From a checkpoint of a small transformer trained on Wikipedia: normalized queries and keys.
Each number is 200 + 30 x the weight over its row's rms, rounded and kept within 0 to 999. Layers, rows and columns count from 0. The size before them is the row's rms in percent of the matrix's.

# layer 7 MLP up, 192x128, rms 0.0686, rows 102-138, columns 64-127
072,188,225,216,171,267,187,154,217,220,212,213,226,208,241,230,166,217,239,194,202,195,201,238,242,170,186,200,278,186,176,238,174,197,201,173,159,228,124,248,205,221,217,171,161,225,239,226,201,182,248,181,210,212,177,207,224,168,196,194,168,160,193,218,192
094,254,222,197,201,197,181,216,239,266,185,165,166,237,234,250,195,208,165,191,174,168,129,171,271,177,195,204,190,203,196,203,197,157,247,158,194,213,194,261,233,239,222,183,171,236,204,195,210,189,148,208,202,205,162,176,217,267,209,214,230,205,203,121,191
133,225,227,198,157,193,203,219,200,236,248,209,180,209,199,211,219,131,181,218,187,168,223,211,226,231,279,199,234,177,232,159,193,167,204,229,240,225,177,228,193,178,193,228,193,195,191,225,232,216,240,211,174,256,249,209,223,212,177,196,204,234,230,201,187
109,166,189,215,155,177,211,178,202,184,176,298,215,204,168,227,167,174,251,219,180,186,214,195,158,207,216,224,205,209,246,237,184,220,166,198,170,211,141,169,213,210,220,217,185,245,219,225,199,238,237,166,263,223,248,192,183,189,195,189,178,207,226,229,157
099,177,262,234,208,189,200,159,194,176,224,233,167,242,171,199,212,220,216,233,176,184,154,193,226,235,218,183,213,165,226,191,201,188,204,144,231,184,110,181,183,150,209,169,182,218,161,216,160,177,264,191,195,169,252,232,143,177,177,195,199,215,180,161,219
102,198,227,183,186,210,208,238,193,225,263,203,210,249,195,241,239,176,168,171,218,185,215,191,210,201,199,207,220,260,248,241,178,176,181,233,231,195,208,207,199,175,176,206,190,223,185,214,250,192,252,254,181,213,212,216,209,266,198,203,188,216,216,170,196
118,176,185,219,179,215,228,254,191,217,194,234,158,192,190,223,217,168,204,213,207,213,230,237,202,260,215,181,220,170,188,226,277,143,249,186,169,217,187,205,152,185,223,208,172,172,169,233,208,187,211,208,196,226,228,195,194,217,232,186,206,262,169,188,184
102,193,228,151,218,217,143,226,166,180,248,157,199,199,219,206,211,153,150,171,181,222,200,200,184,183,188,190,220,180,242,157,215,178,146,207,245,258,203,177,201,205,203,240,203,188,210,228,231,195,153,187,184,209,212,170,247,189,197,218,209,221,230,199,249
106,179,172,160,214,206,179,197,202,216,147,181,194,205,185,210,189,241,190,206,233,185,168,213,190,175,181,221,185,211,237,190,196,162,226,218,188,183,185,198,214,227,222,210,217,151,197,171,147,182,214,219,218,161,179,183,199,227,210,199,198,206,190,278,287
090,227,186,182,239,204,231,218,212,136,180,204,230,145,211,217,179,188,165,177,177,202,257,193,189,240,226,239,230,260,195,197,163,224,188,211,198,161,228,190,214,142,174,157,184,230,190,174,179,218,228,214,239,160,166,197,214,167,240,207,226,214,166,220,194
097,209,240,162,160,241,191,221,170,290,229,196,179,209,219,229,216,127,214,197,205,186,175,230,218,213,247,236,212,169,197,208,187,166,204,213,176,220,170,219,249,262,172,187,194,154,216,170,221,213,191,203,249,165,179,186,216,224,209,157,210,215,221,160,190
090,204,139,151,165,214,216,191,229,217,201,178,226,215,200,171,237,194,209,225,199,207,192,193,175,243,283,173,212,203,236,173,237,161,247,186,145,239,244,134,185,189,210,131,209,285,187,189,195,235,154,272,207,217,251,223,204,232,180,196,201,188,170,199,206
107,216,207,153,169,204,221,205,215,200,188,192,210,166,183,183,172,181,220,203,251,197,226,228,195,215,230,211,227,153,185,212,276,220,262,224,234,232,232,190,176,150,204,165,227,210,188,220,232,144,201,260,181,191,231,225,254,182,164,212,173,192,208,167,197
104,191,170,196,187,208,254,182,222,231,216,221,138,190,179,204,147,227,176,226,227,217,193,159,271,193,163,207,194,185,203,168,188,205,241,141,204,184,154,214,160,186,249,217,209,208,259,198,228,189,199,145,170,187,131,155,197,221,227,254,193,191,193,210,127
108,245,164,217,201,196,213,232,169,180,201,180,234,231,202,226,159,151,162,219,184,236,183,158,238,123,188,232,189,219,170,186,118,174,170,238,190,197,239,230,226,164,210,205,136,195,231,157,230,193,187,218,190,193,186,189,182,230,255,223,252,218,224,169,151
092,183,177,161,238,182,187,209,206,266,227,227,170,230,236,230,111,204,223,196,205,256,194,230,154,196,220,186,210,218,245,186,197,186,202,236,185,240,216,251,259,214,261,209,206,189,193,216,201,225,246,207,197,211,268,180,201,196,148,220,201,206,194,219,202
087,187,204,211,196,224,231,121,169,288,232,226,184,210,237,188,195,208,193,200,186,240,201,242,219,184,249,217,194,135,192,196,191,223,193,195,163,174,239,197,211,229,194,207,192,122,215,160,235,160,206,218,195,196,195,188,144,202,211,201,223,192,205,231,141
097,207,207,221,175,251,219,217,190,203,172,215,149,223,152,213,179,277,152,229,235,223,169,166,190,197,173,188,171,183,206,160,258,177,204,187,163,197,161,158,230,243,149,165,222,220,208,211,164,203,184,225,191,188,144,236,176,265,191,184,162,197,194,237,155
083,187,154,185,191,170,201,227,234,204,231,175,168,254,203,193,171,191,158,165,187,149,150,167,199,236,226,210,174,198,191,206,224,213,197,201,192,226,206,199,231,209,167,246,122,217,221,187,219,189,190,161,223,175,232,210,258,211,182,254,163,166,177,224,174
116,162,180,197,135,179,263,211,193,256,200,194,171,217,228,187,212,208,191,226,257,144,242,287,177,195,199,214,178,214,187,183,241,223,247,231,194,230,201,134,215,210,219,238,250,165,196,167,133,237,235,219,188,249,207,164,158,247,202,185,178,218,218,182,226
105,226,199,208,184,233,165,212,200,238,191,196,205,232,206,163,218,160,192,179,191,163,173,110,197,184,218,193,193,204,176,218,225,231,210,151,249,211,193,263,207,204,217,271,167,260,175,175,198,132,237,163,227,238,222,186,217,224,171,197,185,194,215,176,182
103,173,190,250,180,135,234,182,208,202,146,177,233,222,200,166,220,209,179,204,225,157,205,194,213,224,206,174,210,201,165,214,163,196,152,211,251,221,241,229,184,150,231,183,257,165,247,179,223,187,209,181,196,214,213,160,194,218,211,229,219,141,205,215,180
093,184,165,224,235,166,199,193,213,175,163,260,170,193,223,182,142,195,230,163,202,199,226,187,152,121,205,219,156,214,168,201,214,202,182,219,203,146,203,265,230,199,246,193,189,168,177,196,130,169,207,252,187,187,240,172,164,167,188,163,200,122,209,187,146
090,227,180,199,257,183,183,216,256,158,233,198,185,214,187,144,226,262,247,209,243,196,182,213,216,196,161,209,241,251,214,237,198,183,215,205,240,233,240,175,181,178,251,237,210,146,212,263,176,172,193,221,199,185,267,229,147,204,152,173,218,210,191,200,243
104,207,212,194,194,276,222,255,164,191,199,190,185,197,180,148,230,208,196,241,191,194,260,159,241,195,190,219,196,219,190,188,182,207,170,163,214,173,203,171,240,200,160,201,164,199,192,199,241,172,177,194,249,200,204,181,201,212,255,203,181,131,184,150,196
096,182,202,230,217,179,216,203,219,151,166,166,227,180,231,228,112,255,139,152,195,188,157,247,205,173,193,227,127,198,201,187,232,207,222,208,195,178,216,207,185,221,220,224,181,147,194,151,201,229,187,207,198,175,156,152,222,197,230,265,213,178,202,264,154
083,169,156,191,208,191,214,201,203,172,230,174,212,193,209,229,188,186,264,210,240,231,228,201,192,231,212,239,190,230,203,204,216,212,188,236,168,235,203,239,198,214,161,251,202,137,196,215,198,183,257,169,176,223,230,230,181,138,227,175,128,205,193,165,210
091,195,119,218,165,265,188,210,179,174,191,203,236,216,149,280,206,170,140,206,174,246,254,210,198,183,174,227,235,187,176,165,187,211,249,193,223,185,197,214,163,173,221,246,193,203,199,150,206,160,174,209,219,223,200,194,133,242,234,246,253,215,203,197,183
113,218,256,213,226,231,238,195,165,214,213,192,144,235,222,152,166,194,119,191,230,193,202,149,203,196,175,212,167,197,190,215,163,164,200,170,185,173,203,228,215,187,178,176,204,186,170,187,231,193,232,194,136,198,188,180,206,215,195,214,197,176,259,196,214
105,226,175,176,272,264,201,211,245,211,199,198,184,168,196,195,151,176,189,229,207,227,199,185,209,213,210,190,162,207,200,203,179,124,235,209,164,238,269,142,199,186,157,151,246,200,204,253,221,194,175,159,249,208,183,201,190,220,194,185,223,244,155,218,191
126,219,182,161,242,143,199,215,171,244,139,241,238,194,173,164,231,187,190,211,228,237,210,193,169,181,184,200,180,188,207,178,180,207,200,202,197,183,197,197,260,220,177,180,201,196,169,149,178,200,187,193,149,197,163,182,201,156,197,210,149,149,218,151,173
119,195,207,212,207,204,230,253,208,197,191,237,187,172,168,141,229,245,136,181,179,192,197,284,215,198,293,196,202,215,217,253,209,231,184,229,185,203,234,189,254,206,207,183,219,181,232,169,155,191,207,251,204,208,234,246,194,214,178,179,171,186,143,157,247
107,166,199,161,240,148,204,221,192,178,181,232,239,236,251,147,209,162,180,168,247,172,147,188,218,178,223,239,228,220,191,237,198,224,178,163,177,165,197,233,231,146,172,183,205,209,164,245,174,166,214,158,189,214,210,208,185,236,167,226,224,195,166,128,205
120,211,178,245,160,210,162,225,145,223,237,219,171,176,199,205,188,224,181,240,181,248,200,185,186,215,155,234,202,130,165,182,160,162,218,213,137,200,221,201,239,203,182,125,173,208,156,162,240,215,177,213,187,191,226,165,190,270,161,175,170,209,211,224,189
118,202,166,220,230,157,249,155,240,192,218,191,225,220,240,193,125,171,206,172,258,125,170,204,158,226,193,217,180,164,195,164,187,231,205,251,155,184,202,213,213,188,251,196,161,169,126,245,189,155,257,253,191,217,167,207,189,159,208,194,206,192,200,211,189
098,217,185,214,195,178,202,179,227,194,180,185,214,168,202,244,178,259,302,249,243,196,232,174,169,179,171,193,159,189,200,154,226,179,193,210,200,188,238,125,204,189,200,240,204,194,222,191,285,198,208,233,187,210,197,212,205,175,228,172,231,213,168,237,134
084,182,182,173,223,191,237,193,194,197,216,209,212,227,248,210,165,161,192,184,217,167,262,192,209,140,174,201,204,172,172,141,168,191,203,210,189,185,169,185,207,181,210,211,202,183,184,238,236,199,266,161,219,229,133,156,167,215,210,166,206,240,216,242,186
# layer 7 MLP down (transposed), 192x128, rms 0.0847, rows 102-137, columns 64-127
075,181,249,189,206,216,174,203,220,159,226,223,244,243,266,189,230,220,162,220,228,203,233,209,195,177,171,179,224,155,258,220,221,141,233,219,182,190,181,224,180,178,181,176,182,203,215,214,205,208,174,202,164,280,208,315,236,232,220,214,168,201,168,210,157
094,183,267,176,134,241,190,193,163,189,163,231,165,202,235,188,218,217,192,175,180,166,214,210,231,214,203,217,201,184,190,217,229,233,195,214,222,227,166,179,179,233,262,223,207,272,160,213,146,192,154,227,234,166,189,179,209,158,171,200,240,214,170,212,244
113,228,190,203,171,225,215,208,195,226,205,217,210,194,220,191,190,184,226,205,191,186,153,209,234,180,249,223,229,176,191,209,178,204,218,200,154,226,187,215,178,133,146,186,217,223,185,227,209,213,241,239,177,242,233,215,221,202,181,186,196,211,210,200,174
105,171,180,209,205,210,169,209,182,166,185,186,189,154,187,162,173,247,238,200,189,192,217,181,166,202,202,204,220,179,248,192,210,242,235,213,224,223,212,192,158,222,194,182,194,227,195,256,190,194,192,185,205,241,171,182,173,202,197,170,174,196,169,165,212
091,175,190,140,229,237,226,202,196,205,203,207,194,132,190,203,214,188,195,188,222,190,211,198,210,209,181,286,200,161,163,224,186,214,196,247,202,228,269,212,226,235,173,213,215,183,202,216,217,181,221,207,209,306,224,199,156,206,234,173,187,174,228,225,215
103,208,166,235,217,192,219,240,184,203,151,213,216,160,165,219,209,220,223,184,227,239,177,212,184,198,168,141,156,191,202,189,174,150,196,195,253,189,245,161,198,240,189,246,203,185,197,190,261,188,152,190,245,121,185,185,182,206,168,177,195,229,194,209,135
123,202,194,188,197,232,182,224,201,216,216,242,207,212,207,175,165,181,195,210,201,177,212,239,231,221,238,226,228,213,247,245,219,246,186,226,140,176,168,174,174,158,179,171,207,215,216,235,181,210,224,175,198,208,236,182,247,206,195,187,209,257,185,200,196
108,171,220,201,160,206,119,240,217,155,178,193,211,254,216,206,188,163,172,188,179,147,191,178,237,193,159,175,252,192,189,173,147,175,202,179,220,241,185,180,191,184,176,182,144,236,250,246,241,240,153,206,240,196,185,195,212,211,218,201,189,173,219,144,205
111,193,178,232,177,206,188,209,170,195,211,213,186,209,209,256,188,191,163,208,227,139,202,210,207,185,271,245,211,186,218,198,226,196,217,110,224,217,162,200,212,159,207,173,239,219,185,180,192,192,244,253,213,216,208,260,241,163,198,155,203,188,201,198,160
098,192,136,185,220,206,272,224,202,179,198,198,215,160,205,207,197,185,190,190,142,195,219,180,183,231,214,291,204,226,188,236,199,220,170,219,199,194,281,161,202,160,205,207,157,236,144,172,171,173,233,210,230,187,223,157,212,158,182,187,191,203,195,232,195
099,227,265,211,180,205,183,195,193,237,204,234,218,194,213,215,168,160,201,176,195,188,156,176,250,164,197,202,206,186,190,159,190,157,203,216,175,208,162,231,208,201,149,189,207,198,228,201,187,230,167,160,186,162,184,261,222,225,211,200,193,233,211,188,184
094,184,226,195,210,172,221,220,205,199,193,212,245,151,259,186,188,230,208,236,176,180,139,188,167,214,174,201,178,198,207,201,209,225,202,191,214,258,252,186,224,180,198,253,182,220,193,174,170,216,156,188,198,226,208,136,224,170,237,224,205,241,141,255,159
111,176,218,158,200,137,201,177,191,192,156,212,194,162,191,192,229,130,196,205,196,236,175,215,169,154,235,207,263,187,212,229,246,234,209,181,210,194,230,165,173,180,166,205,149,218,178,261,203,155,203,192,185,200,209,257,222,201,169,177,128,125,152,180,195
102,223,190,195,162,212,231,166,166,224,178,173,228,227,200,173,164,236,159,203,211,185,178,137,195,255,173,174,237,216,192,157,246,183,222,232,174,203,167,169,194,152,201,233,225,218,199,177,198,185,211,180,190,226,219,174,229,207,213,228,176,162,195,228,171
102,214,136,167,203,206,189,244,151,167,202,201,210,204,176,260,201,187,198,173,191,174,242,198,195,190,192,282,219,229,169,200,224,194,180,242,175,248,238,208,195,148,167,230,213,186,187,160,198,185,206,215,247,216,210,266,153,217,232,165,237,192,193,160,197
098,208,233,140,193,139,195,196,222,210,165,202,243,204,241,191,174,192,221,212,150,209,203,132,195,220,188,232,183,199,272,222,158,193,168,169,142,231,184,174,224,242,190,232,168,188,215,157,205,208,224,229,168,236,205,201,184,160,202,205,237,219,227,216,196
088,212,250,186,180,212,189,147,171,246,190,187,163,206,164,168,153,224,222,189,218,250,183,258,216,229,196,173,222,217,163,171,193,203,185,220,173,190,168,217,234,216,186,138,174,156,215,190,197,237,194,209,204,258,161,228,182,206,214,250,188,165,181,177,161
100,173,251,257,202,231,217,160,211,228,216,201,192,194,240,205,238,238,194,157,197,236,176,228,209,245,184,224,214,185,167,143,245,177,210,169,212,200,173,217,246,246,173,205,219,155,166,193,191,230,198,200,210,217,199,244,189,228,215,219,164,199,271,217,237
088,227,249,179,192,241,190,185,177,258,178,164,208,226,195,235,155,196,193,232,184,196,153,199,213,209,253,252,174,191,142,194,189,183,204,240,207,147,186,204,240,153,157,218,173,188,220,234,207,205,189,193,256,129,256,198,218,166,206,202,209,194,211,247,145
104,139,227,138,164,211,237,250,172,231,183,203,232,273,189,181,179,210,197,230,254,211,204,261,197,206,204,189,160,183,165,204,234,246,202,206,200,202,194,188,233,205,197,165,214,163,223,223,189,201,198,187,172,166,172,216,183,230,200,201,148,251,196,162,202
106,159,198,188,178,238,189,182,207,207,221,212,183,221,270,204,190,140,169,190,231,163,115,198,205,141,207,233,199,248,173,180,205,181,195,239,181,219,189,221,191,156,202,211,188,268,228,187,204,235,229,174,166,158,186,238,253,194,219,193,164,172,223,223,150
098,192,234,206,166,183,192,193,237,159,157,189,178,230,184,244,190,241,165,194,191,186,186,145,211,221,211,143,211,169,203,205,140,210,191,196,232,226,196,211,212,205,233,211,260,170,204,164,204,171,178,209,216,208,197,171,191,235,182,211,201,175,180,176,135
099,197,188,262,184,241,228,187,223,212,208,214,180,166,206,194,154,231,220,233,150,252,200,176,145,186,260,195,187,225,194,190,240,220,232,171,168,136,174,231,189,202,182,181,180,185,200,266,217,190,184,197,185,250,234,235,169,191,140,159,224,185,176,153,209
090,226,233,186,162,206,135,177,154,178,178,203,173,159,169,198,203,184,222,219,186,201,149,183,218,129,189,166,233,218,203,198,216,279,235,169,220,165,192,174,150,200,143,230,160,244,180,198,246,215,191,263,199,192,169,188,159,190,194,214,209,234,240,148,234
110,206,171,182,178,209,218,183,198,193,191,211,202,202,183,220,194,266,231,171,212,212,223,185,231,208,174,186,207,190,177,223,216,193,173,251,193,228,158,202,161,232,160,232,202,205,253,240,219,179,137,177,242,173,191,258,150,180,190,225,200,196,230,200,128
100,217,201,207,201,213,153,176,246,172,174,170,152,119,203,220,141,216,141,169,221,174,176,214,229,165,198,208,170,218,234,214,231,243,223,239,207,146,190,207,190,196,190,237,195,131,168,222,220,232,208,189,164,231,223,160,199,193,245,238,161,235,193,196,184
088,180,194,206,245,155,190,203,205,160,200,222,211,148,216,227,190,214,254,195,183,195,205,211,193,213,183,210,181,220,217,199,208,252,171,175,202,202,231,214,179,206,136,216,204,192,174,196,177,184,205,150,252,278,205,219,209,151,196,180,162,194,180,184,154
093,211,175,178,202,206,183,226,174,171,219,209,194,208,154,235,213,230,184,180,165,178,251,230,166,218,188,220,212,230,162,143,208,205,189,216,185,256,211,233,186,187,181,259,207,175,167,196,212,156,191,210,266,248,186,235,170,235,247,208,208,199,183,143,201
114,241,203,203,166,173,177,164,177,190,219,208,214,199,236,205,232,150,199,208,208,203,137,173,226,139,173,203,236,215,167,177,189,219,165,194,178,208,190,223,146,202,199,204,186,162,210,190,196,197,183,227,185,112,112,200,170,257,193,209,217,179,178,218,183
102,203,179,211,220,223,189,205,230,162,194,205,213,226,197,192,261,208,221,218,226,254,207,162,237,199,198,238,192,200,177,242,255,202,172,197,224,184,129,198,224,205,221,178,213,206,109,210,196,212,210,186,208,189,239,272,191,172,221,279,209,157,210,219,141
103,198,211,157,206,194,186,244,187,211,201,206,213,172,215,177,220,218,199,187,223,229,231,215,151,213,183,218,195,191,245,197,241,172,221,195,223,157,183,220,227,210,233,180,219,212,192,190,178,166,204,176,141,151,183,220,169,159,175,230,187,154,201,178,189
112,169,229,202,254,251,151,181,190,237,195,160,202,203,168,195,173,224,234,200,204,156,199,187,197,161,201,149,161,197,209,156,217,194,176,212,195,178,172,191,263,187,219,209,217,194,180,219,159,246,185,202,203,212,166,97,201,145,184,208,207,212,227,195,208
106,211,181,240,227,179,180,233,215,195,175,175,189,173,236,224,184,214,212,231,171,215,195,213,192,241,181,169,217,237,164,192,254,213,201,219,179,194,195,177,160,182,139,189,161,175,196,186,204,227,184,152,243,179,134,183,175,151,193,180,228,218,204,196,153
120,244,217,225,175,253,253,165,171,190,235,171,188,171,181,166,210,196,144,208,209,208,219,196,238,233,141,183,222,151,191,201,189,149,197,203,194,212,201,213,216,205,191,130,182,227,221,191,174,211,208,180,171,69,196,164,228,224,211,233,183,221,244,202,204
117,201,230,288,168,184,231,209,222,164,199,192,224,219,145,207,147,230,187,158,240,222,147,117,192,218,238,165,209,170,238,150,202,180,176,210,211,196,243,191,175,237,180,251,223,218,241,251,199,213,195,202,198,180,182,204,184,219,274,230,151,135,213,211,169
102,195,192,187,199,197,213,202,211,194,206,206,197,240,260,180,247,235,251,191,257,202,207,173,234,203,185,201,166,222,173,156,216,162,235,178,218,187,170,214,194,214,189,195,212,242,200,205,258,194,240,233,129,326,240,207,184,142,239,149,234,185,185,247,204
# layer 7 MLP gate, 192x128, rms 0.0712, rows 103-138, columns 64-127
094,203,169,215,245,180,204,178,210,199,192,178,247,139,167,189,205,183,193,193,261,213,222,218,162,203,147,192,156,146,151,215,181,203,135,243,207,160,261,161,216,207,172,182,193,137,230,224,211,185,244,182,222,188,224,247,165,205,228,195,168,157,164,185,184
126,185,198,208,149,180,208,242,187,213,223,207,189,218,213,200,196,164,207,218,187,181,250,216,202,227,261,186,243,216,272,165,172,171,195,219,238,236,177,224,169,169,187,181,211,197,199,222,212,214,232,219,185,248,264,207,235,188,195,190,219,244,213,213,229
113,198,189,177,255,223,193,224,217,186,199,159,195,168,195,154,237,257,190,173,211,178,229,228,203,188,191,173,215,209,207,173,197,194,237,203,241,191,236,220,148,174,192,179,242,183,189,212,214,141,184,203,171,208,173,195,229,192,187,178,204,164,152,154,242
105,191,168,175,197,195,181,222,195,204,172,186,220,193,252,211,203,136,208,165,222,167,211,204,202,214,149,205,198,239,153,233,160,205,178,256,183,222,258,261,202,220,230,198,209,177,220,248,228,190,215,199,194,229,176,180,261,199,238,216,205,145,241,277,205
109,115,181,183,196,240,213,208,202,236,148,221,199,169,153,197,146,250,210,224,191,189,178,252,157,142,198,184,190,178,213,217,241,199,220,157,187,162,202,152,232,230,203,212,224,225,191,228,141,198,182,195,254,204,155,182,189,205,163,179,220,198,171,230,204
109,199,210,201,145,185,197,176,267,180,236,207,214,202,184,202,161,169,184,230,244,203,256,203,229,242,207,235,169,149,263,196,201,194,165,205,187,168,205,225,233,186,213,206,266,219,197,241,175,238,241,166,196,224,251,170,180,214,193,213,224,251,197,217,185
097,220,219,259,188,225,204,205,160,238,202,189,178,193,162,160,197,149,200,173,182,218,201,159,183,175,146,203,223,193,223,188,145,231,168,176,212,192,184,223,178,204,164,220,173,202,207,218,215,200,245,159,205,242,241,201,210,187,216,200,210,107,236,162,167
105,148,174,198,246,188,233,170,259,171,226,169,201,197,212,218,164,228,257,199,185,205,174,165,166,253,195,184,196,237,147,179,209,201,173,221,176,213,217,196,156,203,203,179,213,135,229,202,157,166,181,149,215,214,192,188,184,161,211,179,190,200,188,244,218
091,129,182,234,160,194,140,187,219,209,189,219,160,232,175,203,232,237,204,188,180,195,207,222,184,216,186,177,181,164,244,194,217,168,213,188,212,236,157,167,168,231,236,267,245,202,208,218,222,170,182,203,184,243,265,199,210,215,168,160,197,132,276,206,261
099,170,205,147,187,216,176,215,176,221,216,193,182,221,175,208,271,189,187,179,222,212,224,249,147,239,253,227,205,208,227,226,184,190,175,213,207,214,159,174,207,238,225,171,225,197,211,174,236,169,214,200,249,185,182,135,222,182,208,138,209,197,222,206,221
090,174,165,207,149,161,197,225,208,265,170,202,181,244,174,169,205,157,207,211,196,195,173,191,206,231,293,252,249,180,198,228,207,158,201,244,197,200,187,258,196,225,249,219,161,215,239,208,185,243,236,200,162,224,239,211,168,229,182,192,175,178,174,195,172
112,150,175,185,241,146,169,194,201,221,147,212,168,202,128,181,206,176,203,195,194,169,168,193,172,144,206,204,251,188,242,200,201,268,189,206,202,211,194,179,195,228,202,160,195,206,210,238,138,176,216,133,161,232,245,223,209,196,151,195,150,170,182,201,201
105,231,200,209,267,162,150,210,217,203,215,191,216,178,255,181,213,184,197,147,224,136,172,229,130,217,215,221,201,208,206,259,164,185,190,174,190,199,249,263,207,219,187,196,178,218,234,224,191,207,205,198,238,214,220,198,230,185,169,161,245,228,186,199,264
106,177,240,222,190,210,213,152,244,218,208,214,153,198,202,144,218,243,209,174,249,180,196,222,184,256,212,162,197,173,229,238,240,218,205,162,214,182,178,174,150,237,217,175,244,191,221,233,191,241,218,166,190,200,198,219,230,140,129,179,124,220,162,236,236
093,216,234,191,176,195,181,185,228,159,199,196,207,180,262,193,166,165,191,216,188,200,201,146,178,236,242,207,221,190,195,180,124,176,172,206,148,216,193,208,178,212,230,209,169,176,167,225,219,228,226,248,178,206,249,223,223,157,200,213,246,121,209,193,203
090,161,154,188,241,207,215,154,196,251,244,239,219,189,210,198,213,225,199,180,157,205,208,220,152,195,260,190,199,168,212,244,213,231,203,197,181,177,252,182,179,196,228,239,219,155,201,183,203,144,226,181,200,221,249,166,170,161,216,165,208,185,190,238,196
095,246,178,213,185,195,170,213,246,211,160,214,248,207,162,210,213,205,160,225,180,185,170,200,180,224,213,203,160,194,223,183,192,179,201,254,186,186,226,200,220,187,188,202,219,227,161,224,189,224,135,200,157,210,207,211,169,184,180,223,253,192,181,169,189
092,176,132,219,190,136,208,236,224,143,236,214,146,218,202,168,234,201,192,161,175,156,196,183,185,196,208,186,233,232,264,189,189,206,194,189,197,240,211,171,219,190,198,240,168,255,164,186,213,170,221,147,215,204,220,184,258,221,174,168,183,186,163,189,247
112,148,202,196,134,165,266,236,200,246,206,230,174,232,238,120,240,190,212,232,236,188,196,260,177,205,181,228,192,201,132,245,243,220,221,228,220,210,183,170,181,192,229,222,275,181,219,203,130,203,243,203,172,257,236,191,176,224,184,190,200,168,216,168,242
108,202,192,199,217,202,168,229,193,208,188,208,168,184,169,136,205,203,189,173,175,177,271,153,193,226,221,167,201,223,225,196,261,216,171,212,243,181,195,250,180,175,235,189,240,230,111,180,173,170,193,221,243,237,247,184,165,215,149,222,142,255,143,142,225
103,188,159,193,145,202,209,201,249,198,164,224,245,175,223,151,201,173,168,215,244,198,249,197,173,236,252,238,226,173,226,221,170,160,197,209,222,215,221,168,194,142,200,242,223,188,179,193,195,201,207,257,212,199,235,182,183,242,165,200,237,206,205,199,211
092,189,173,156,217,240,158,181,188,178,182,191,247,257,159,145,202,180,262,173,191,138,197,154,201,263,196,219,251,228,205,255,201,211,174,204,189,207,188,194,197,185,190,224,245,198,197,209,140,155,210,226,209,195,217,242,219,232,242,209,203,227,175,184,164
091,182,210,196,209,162,215,243,227,146,241,189,179,178,190,179,164,212,177,156,214,200,204,249,266,256,216,195,263,218,291,202,216,180,210,172,195,268,204,188,215,192,240,219,210,158,170,234,215,173,185,169,214,218,222,241,161,201,146,220,213,204,197,189,272
107,171,183,138,230,222,211,175,211,248,195,211,195,189,182,190,242,235,190,207,145,177,249,205,104,210,195,223,206,271,259,200,165,214,223,190,199,254,223,207,191,183,246,174,183,190,204,204,156,195,193,179,217,194,204,137,206,230,225,175,181,225,223,227,231
094,178,197,152,176,220,213,169,256,237,168,211,205,207,216,230,245,169,233,200,190,140,199,183,178,184,188,198,221,205,197,176,226,193,203,204,203,290,209,243,174,176,194,234,236,278,162,203,162,182,196,227,225,190,193,205,208,199,139,126,224,174,154,200,206
087,193,217,249,215,198,236,182,220,218,171,173,215,165,195,195,171,188,183,196,182,168,196,235,181,176,225,191,248,231,223,258,179,198,229,159,184,177,237,197,207,181,182,185,192,211,223,231,175,234,173,165,230,191,210,203,170,197,209,210,215,178,221,150,168
094,189,208,167,240,146,203,199,199,222,210,204,189,174,192,168,225,291,258,211,180,146,189,237,162,228,179,192,216,246,267,219,214,187,194,209,212,239,191,181,194,208,179,181,243,198,162,190,207,195,259,209,185,191,195,181,232,182,190,140,169,191,178,215,246
108,161,219,236,274,233,221,240,214,196,193,204,157,207,152,170,162,229,178,208,225,212,256,196,154,185,231,202,181,199,232,256,201,165,216,195,210,183,185,219,219,172,174,189,202,225,193,201,224,197,212,174,180,209,238,177,241,163,174,209,208,206,213,164,205
109,213,182,203,218,234,117,235,220,225,191,209,199,167,185,231,186,227,178,233,205,193,225,184,159,245,190,173,192,178,217,210,192,172,255,187,179,238,260,176,181,231,173,194,194,196,169,211,210,180,173,166,224,178,151,201,195,248,183,159,216,186,184,184,217
134,180,192,243,201,237,172,196,245,145,226,150,208,217,259,242,157,218,237,200,188,171,188,183,220,241,214,206,233,224,201,226,224,193,207,207,183,212,177,180,130,169,228,199,192,196,217,258,177,186,233,202,222,210,244,213,201,219,222,171,243,247,200,247,220
120,178,221,179,230,158,251,263,196,182,177,252,176,154,152,156,244,232,172,163,176,172,218,254,218,231,287,182,233,239,206,260,194,228,195,227,221,244,234,190,206,207,169,208,235,181,221,194,179,166,215,211,198,190,250,244,200,219,163,204,177,169,146,160,276
104,191,141,172,212,203,171,178,219,171,209,206,192,190,217,114,224,191,235,162,169,206,94,178,216,207,224,222,209,192,177,245,198,261,136,204,193,211,167,203,216,196,163,191,190,199,178,208,176,145,222,211,191,195,232,217,216,197,189,236,188,119,210,163,169
111,153,126,208,238,168,176,257,235,173,159,229,220,191,219,178,198,205,216,167,190,196,203,192,161,222,202,229,197,238,174,172,182,249,228,146,165,248,229,227,179,234,190,254,242,216,183,249,238,176,193,200,231,200,181,216,215,212,176,154,214,226,165,174,204
119,217,228,177,195,181,207,230,187,179,158,196,233,137,189,172,211,157,165,157,227,186,184,167,216,223,198,190,185,191,187,143,231,152,166,231,217,161,236,274,194,221,185,238,218,236,200,213,219,195,218,186,212,185,164,206,219,193,199,202,250,140,192,185,157
102,150,217,196,201,166,141,164,194,165,192,175,207,202,187,197,194,265,204,232,185,161,188,231,206,194,242,219,220,191,232,181,223,214,214,211,221,169,256,166,217,171,191,232,222,176,219,180,180,185,144,162,262,194,192,199,195,198,231,201,206,225,185,203,154
085,207,185,181,210,208,164,221,181,186,179,261,201,198,193,143,229,122,201,170,150,168,159,163,291,196,145,195,258,206,208,192,171,218,161,196,217,185,177,225,218,211,206,227,181,209,203,216,231,225,256,199,174,216,200,211,207,175,186,204,215,113,211,152,206